config.toml
init_std_o = 0.0248
weight_decay = 0.093
final_lr_fraction = 0.0
Each number is 500 + 25 x the weight over its row's rms, rounded and kept within 0 to 999. Layers, rows and columns count from 0. Numbers have three digits each. The size before them is the row's rms in percent of the matrix's.

# layer 7 attention query, 256x256, rms 0.0587, rows 108-127, columns 0-63
118:535473492522521481545536500503534503495513464488488468530535496490455528456469527533538546470480460461566477497508529488468515485514563506512503423515494508490509476524514470551480467510514500
103:522492483509510505500514516460496513513470453552490473521511543467511477499489533506538501475494494506479491507514512491464517488539530483515495474494478507482546445531469465485530499541511515
102:510482489480558495436520505498526488474493504472496500498524467514508460496504497495502502474506522517541484541481484499485480512540535518490534441556521487493483475494530511495480449499464559
109:543502435523542499493488495507487508483503504454470516462537506496488502493537475475530504495513550515518469516484469497564500467536513485509538488507506508521505503457492495462485521436464482
101:473452509544487479517540531473497473491503528562503513494468512497469478511512466515537473511516466497480529520491479529516485492494483496510472484491496484492494487481467520497508515528522502
103:471477475497510485556519516474495511479496482491467474488565503478534510468486504488516507469481474450491499524513513425497535467562545519534514473516492525499477494516484493483499479472479479
107:518499492514574465490502481459503453527463499512523503494562494478475543451511508476531502522479502514485479493508488524514520493504516460473551530510461521530516494492501495462476466436487471
102:505486480474476544502471443497534498507499510554499473508495506502474565514473478527463499501507493472495492487505519514495487479477468522484515502484464510475521521444510477517480472502534488
097:528511528497508511452481519480473494507482481480466529480488505513507479505523514463526524502514538534514507515479510536499486552444507469480468520446502505498548450518448445464557522477493518
107:519529525526491504455490492466493470507480574520514499507471489515504502510521468498478490560478533535474496515464485516502503484488464476453541516510473513481503491484516495436486506493500476
109:462503494465449486475501459494554508507534491531495479534485443518516485519460530539501509511523510472539516531544471488468517534473526511525548507503465488529493504509524473493477493523550537
093:500559544503493474490484488512489534544469516517501461573503467524489493537467539496467473513487511487533485474512546462485500479509518508468521479547465491498484538471533507512462495494525497
105:521458517506526519470532498501453530502512485496482498495500514512501497524488476532527493507481527530526471493438474518505489517504520455490480473433505500495525508516508489488455415546487525
104:455499566491441490510505478502532508569482512525458481541469507486513504528485546543513479513455475478514500490494497514500494515481505485499485517495473485515498519520521479518482501548533519
102:458438473483492527528514501505571464485528503520532542470509505469453523464505477507521506481525433455497524523500485494504476494509499548506482442530515486501506504490512496560493496496522495
096:506494465462487483482496528509454514503489484489476491478514520466532500500503474460503494508498529520428524522492479488490482557489490504508473564464536515499526483509454496458545507472515508
104:468495502507493477532520543479484485500474472504476482470499542480499465472524493461507500490515476545457465491493504485461481517516508504506476491519504551488533435544470506462540501488504459
096:489458487542507479477533453506531452512514505496546493506495487479465511467500491478509472520488482474541520540521469485490492442537539510466560476531485510542445526483548503517479492519501506
100:529474455494523493477488521533471493459505501470462544467468512506530478506540492472505540486521535544461503525492489499522481508499489500488483543492541508516464501516466551510494549465519523
099:515520519517495457534501493531522503490424481476477453503548498483489520468535538474547521499490495493525477512507541501510520518511529488488499498513521513504540474545483480486556537450472495
# layer 7 attention key, 256x256, rms 0.0562, rows 108-127, columns 0-63
123:481488514517460470520511469521569488501512482488500423485498480521496494508494510505500567499498483443539493521486549497489491453509534544482520460506505491484477473510499471535510508519510528
109:520532483483468477527479524482540523537506520564528471490515508446524536500517505492524475461511493501499489512503530496467535447516543497507473467498501490497504490487548451490490511526511490
103:516491484498502525520485482479523463505498475482486493509514434506428475496521484516484569490475485515460484472485517496517447505512528538502535460524513503504504496517535513490470487502520498
109:521525480559514483488521510510497497506515501424481530490533494475477475501502487506478501464494495501529507477475507459531465460541535503490558455544501486466503498451465502539451499485453477
103:492521511483505539521478479477520499498481503560519509513482484482517492492517484513517401518517508508483480540459521543506514536497477499501461538484452490500476456483477514461534490522505512
106:503476463522484456514486490446534492490493524459524468496501530456504521493512525519500519498512520498534517517505493468452497434532542508488497510532508527523499500500480500507465484498531544
111:535522499528524495494529505472534489522536508483505523469496504497532482487516523506481444498476446492504476507504511480486526483519498485498512447531479479476510497483508493534437493444499464
107:517497535481488501493489523518519455532527541559510512489510488509500528525472465513495494510509436489485497497520454521531516489459476499535500480486479488449505521477494450492489513488498469
102:494489468487483504487529524511492505553528486476491505458484523468525467500480487511525471485491507480519508501530508500491514501519523478522493477493503504501505548493545470495483516507494435
113:551544522524520552477488513495497502503498500516500551505498464524507503498476476481470450520462464501468506507461477504505508516489434461518533487516467510475502491468501462475488463470462414
115:495521494468468519485468487491560515555518517536510488519498470501497498491467474500533520504463511505520526509515493468460542535500495492514506493514430463524472467493556469488469519536522493
092:523555501534493480508501511503479499505467510501507488482483462527493526512471532503477502528442481488529549490517506488487504504490465507527559444492489492476526472499508444496525504506518477
111:463474508516460541524516509524485498500552478505493479481525466495496473493426503481517516512509525513476472503456538501512488493516494496502535485445510486474488496493532496464490477571486509
106:484518509461472499539502507506527522558494499501469475470514507500532520505463507469520468510460480501524544531527483492472499521504457474506447514480492485493508484488514486494509508529535516
106:443467486490510523525507472517552444474508511488497497498499491527490522503500481524493540528545484498510479516494538485513478521475505533495460519497500491494502522518495530523501481474540543
100:507498453482510468477501541484477515512526541515526516480471549470516518451478526501530430451511535519529482484549488501482537525479530454546456520509466492507506530484513517507475502458481489
109:517486472461497464526496550473470524525495495460509477502508496474476534458504497509516482495485550503492480516523519494462493483514521470471438486526490511521523519519502490481503486458518478
096:534505460517527525471559450510545442488540488467502503504500456501485467506510489479462449527493507469478504506521554481467468491522474527493513526502475501506457445505491547504482473523501519
108:527476487499518490477477500527462515462513454525503529529490503508479479496495497494510495450522542560487474432472501494508507528458522519496504514492541503502475565520504574508499524453497495
106:470469495487481434523527528461515500503465506437491476474468542456511500529520514497516522475491499464561511503535495494499496470515533502474513450537528489476511528510500478542512510493506499
# layer 7 attention value, 256x256, rms 0.0526, rows 96-125, columns 0-63
092:514469450500534482510523471501498463528497501517462555533505528520554496469514531530511482503529542505535477502504470481493478467523517482444488553560503481544491501493484495483492540511540484
093:490472436491526487534492504526513505471521480480510459493462505487468537518498517526491504526500500501555480520524556480533505496504512480512505509518502504504517476500516509520532481474488455
092:489543487508463480454504492434487538517493499510462511506506531496544488517501506461562502501463540534467503472499527511481545495540517517593512517457537524481497484498502504494498453494474524
088:516516535491490460516505510452526483477468528467448497479476519544556468462485484492501507479457491547491519537528445504482510481497508509486493511482528519507518490493478501504484502486499534
090:454528507516471499548519506547508496512510477462522484485460505520497460516503530489509490503530520475456445516519510502461513539515534509575460509492506474519504524529528507481508481483505510
086:504526496416496522459509494491502518483500491505502523479411484518493475514499450497466489502478467486469544480486520503473534471532523481502501554508525533504512500520502502503498488540531505
083:495474473523533525514492505504515485520530458495549481497559528505535528505560506501544500473494498465455516534505469481478518474506533533517526504504494466501489507489489512539474447506448483
095:531524488473453503510486466535519496499469434515478503529501492451531490504500485481501539486488483434477489466504566483532497438497532487523516494569517511499509492489506505459494495542522511
088:511524441496469496497497517544503513483511493525492488509525502472546472544506472500469514489482485473503505501481489551518518482507483519481496515498535491516493519523495511493510486561516532
091:466483492481492522536530510523529490500508488486508518482474466524478520517519496476488530480524495520498511580505463511503477532479513494472538459484452471518493530491483491520518518504517478
096:578477501469520519461493461515489523505497441503490478458514459442497515523473473504524493489452503448511445486475504427548523483494515478474503471485490546480495502483540520502498533526485512
092:516482537485467529473492549451513522509505557521514475491498463534482489524493453505514506505493509480468478522484457540467493523501502493492482524491485506505511533514509503507474433480513487
094:479519536478540517554493494505482486500524464473487466497483536507505510539519481462508528484509513529424517532509439513475488459506539499522508517491469484501505518495491490510490452488463478
087:489536443450441496527504525501501536468476504503464490483488483515492522560480496469454512504530506463528467489523471494485508511503483535535492519519486512480488494528515483505495501488457500
095:431470508551552536438506493514507505479527457535476505496515511518501493459500464492523433492497545532515454497455531472503513497474542479514519517492488534526491488490511505523484456512425471
089:496487481510545499525488446518522451474492471474478507510511518530487485458453516500552509478476534515521468490526526437491474476485549461488486480529502534520506515526507501495479457478527525
091:487485517496537506538503528489466497529461434501497497478473508525496502538514481477501520508506515546511470497500466508476518498472532457526465503472543517492507479500538507431478486502425452
086:478512524512540525457488537420513477514521493485485461511496493498457519487466501500520506515506509490510481481528541511538486497481496491517505486472478523461482479490486503542510462461551517
093:504473509481493474488494483508490554462499471495490509490459509499525490502509522505473514488464509486495515524517500554458518511495501446515495544524508534496513484523491504562480487502473523
093:474486505545527476490505505434480497489493525527475520507508503518503481449485539517526499547508546541506485494514529476432515495491531462511533528517515507499502525507477510526477451439512490
095:507519471475472528498481528542500514499519501520502480492526470491497467474484467483519515460511505478522508497506468530525543509514501501551482492472489518524488495504510512534513477490526477
091:467523524547525510463493516495483494520495476548502499500490505486505498429518481505515502515520551480487503474496552504453517481534519517515525500482509490475493519480501505473503458473556547
085:519488474526522504479510479537477515525517459498519556495500485486464507446472522521528489503493507486534484448498552511486506484501476490463513484547489473463511499504533486470519553502536487
088:433522512506503463499475528500479543517525510530519535502453486477550499478508490469510485485546517453469510535515496566480474515508545521516492503485513515494499489476508505529503521491543509
094:438498455517523500484497562497483505459512553478484500499486494519481531539492487494465483523484529495498489531502464514490503510489475552499497504455523503483498511525489494485491491478464481
086:512517518494524521499476467471486543502476486494507492522472514506493455512500488503508505509495471545493505477462552475502515490513449463489521471494543471514495460515496513454495478495411535
105:513526512504515491486511516514462532515504541484502526498451498479485496514492484501458478510480446493470505511510563560513481498521513482472537518503478484495517488495517504469516518525431514
086:450487508567511514480495533454506495480513569517487540530564507535486534476455517519483489542481565530527470510516448480516476487487498464459540520533470513543510508497484507505470495523547493
097:512507521507451479547502481515534499514500547453482504491449516522486520483464501469489507482496524560452531531510501526508482522521566543561506476503441472545502525470503498494507511477478490
092:460506519496496512522501488495528486506498533493526502518493495455488520515506532495515502510524502463527481498513525552498515515465503514530462516512479491512507449506534508469514560464470522
# layer 7 attention output (transposed), 256x256, rms 0.0534, rows 96-125, columns 0-63
092:462522561505477541525518520512538499448503485510529470503477504514484535525494504557525498485490498468498493497505491481486512515477489506500501500463496483508476520508509535521515496490458485
096:468508527505484524511495523455475521477503513529545519492499532493533495478507476541530470486507534526448506511486433504492488513509508485498491569484470496478477495519467525475528552511505484
088:523479517494505467521482520557506461548481474498500513525545499489460516507540525487473530475514482480510498520491506493544512520463482505458487537507484493549519520492535505538456504506491492
086:525458514486555485472509507530498479526538498486538532528534519475464468471537511470514537531526486468536490528482536508529510454436495540501466468516467499493485503488523494484503462510484512
086:551474539506502506469481478504518516521479504503476523499537503494494530544526504477556538457476475523483501518492505534553479502467518489423537466509487519481507454496505486509524533497483495
088:467483510533499461537495520484504518520525532514456486515557453481532503495489537467524523461486520512508495548539509453558448540534495501514496471491509519518466490492495445483507523500523494
077:523541512515459522485491491521487500530470516495491501533497496497514476556485497549441457531492466560539507489492522530504517461491486516493514473523483514490505520495488523516476525493510514
094:471483528471525462506507477492518503520531553498478499474487456544466496523506547503505504507530518543469502522526463499502499540503492509472464515476471513515474532506528481485518494468505477
084:451472517530521461498494492504489524548483518510465475489504454524472540519528509485530493485475517502488549527478523489533474516535501490505508461509478515517485495511505520484470537477456506
092:541541480519495516506465479482507506475489515488480476487551512500504458530474512523498430529496493514500523480503559461490526463526492507535484500500482488511493504519508467492502540511482524
092:465537472462479454529487510467511512526506539521494535521462476536490486472490514476500491497505550502475511533511484522444499529534478497548484514502510507493509548483492494495518445501514477
090:510530540491497460529498476469444524561502438484490486516508542464504502474477539523465517493485520482510516466487533475494479509514528516534495446484517498495498480489533539524455515493497503
091:518454512492477473464509500480454506518524524504497522525501471486536477507527494456504513510482489497561520528532499510541512465500483489480511537504483542515453491527508437514484520458514520
083:492509536525528480514471500473543498524528518496512486501522490504508498443510567497523499494500518511443508530512482500501461519544534492468464492503525505515476495522482526501476563526511472
091:490511489501461437524532519494503520508489539470481503528473492479500544524448492512491527462504447488527546482518489502464482503541484522502522509523515488494524509479485482513488524507540541
090:484492544470503472517536508451469524529490499506532515475477492488506515555513490525534491497516470483508501512500462511460473506497520543490523496490488480475470507490504519475543533524487481
088:506532525474461442501480487504513504518502522520500461516510487476487482502501565519542516489525512429519493523528528506516496488514502533489540513524453514532475469529474528570447502505516514
083:528457460492491529511483497518482536514512486475525530503507500483540477447471471481473507486560492513477524508522469448469490479512549491543487511490515471513503537486505517467483492532537524
095:484506505496532470531559520493521455518507533487491520523536495510537499501472504516521500472521518497502532506468551466522508475478469571509531493495484472520499500466556489483457495473512477
093:523494535499485533514493524525508510481502427486527487506489541459499569519494484574534504445511493481521505527468485514535498490473523522509496542484493473535507500508519526497521511515476504
095:508536490491527480489487475475517478509480510469519510501491519521515490478511506519437486520519516526458498476488514458529505464504507509484488516493480483525497505476493539480454524520508514
087:528468491512502493523506476515495502510503507448504526501506501471500522556489451470494502487491458493493486506521508496565481548476517483492512539483510509486505519507497479509564503492468473
085:466517518508475501539498501490531482461455502475487501454468471508490530557497476534523512468492500499476508482481482485525509539500480480506539539467512519518522508506480443498516466504475457
088:538489473502519531520490471511539472493496498445490530493531520537527499474512473467484515522498488522486495515507514457498508500487500501490530484509494498462466529488504479484502493503519529
092:531527477544499540480488506494493518481489505503508483521498549487525503470534452484490471537516472506497504490518493501482517525529510494511509497554505490467483479490467540527465535554488517
089:493483501474465466496503531536499485478534521537476520509502508479484534501513503495520502503489530472505516534532481520529511466502509506503487528506463531548524502499518468564499512481510483
098:474475485530483500493513524527486496436497505543456527506513497501546483518514487442538533517491491497535500519511485491506513496517460463510482512513543536541513496503501450536539484466525495
087:477524486492496503501515490498502505435491440483494469476463511488501532488495460534511503494525456478488513492525501507485506481504507518514452506525541453499492484540550520483538537503459517
099:523510507501525523448510509489479501483510471532500482499529515495506476547513520500489497502471448477508487464494466508559495488447469492453509528520546491523480493532497441500484505480480524
090:551489500536510509466511523544471476487503487509510523527498535488519497497528475492487480506497487516474479487526460493466498506511519506458514511474505516476524495498442586519506484513516492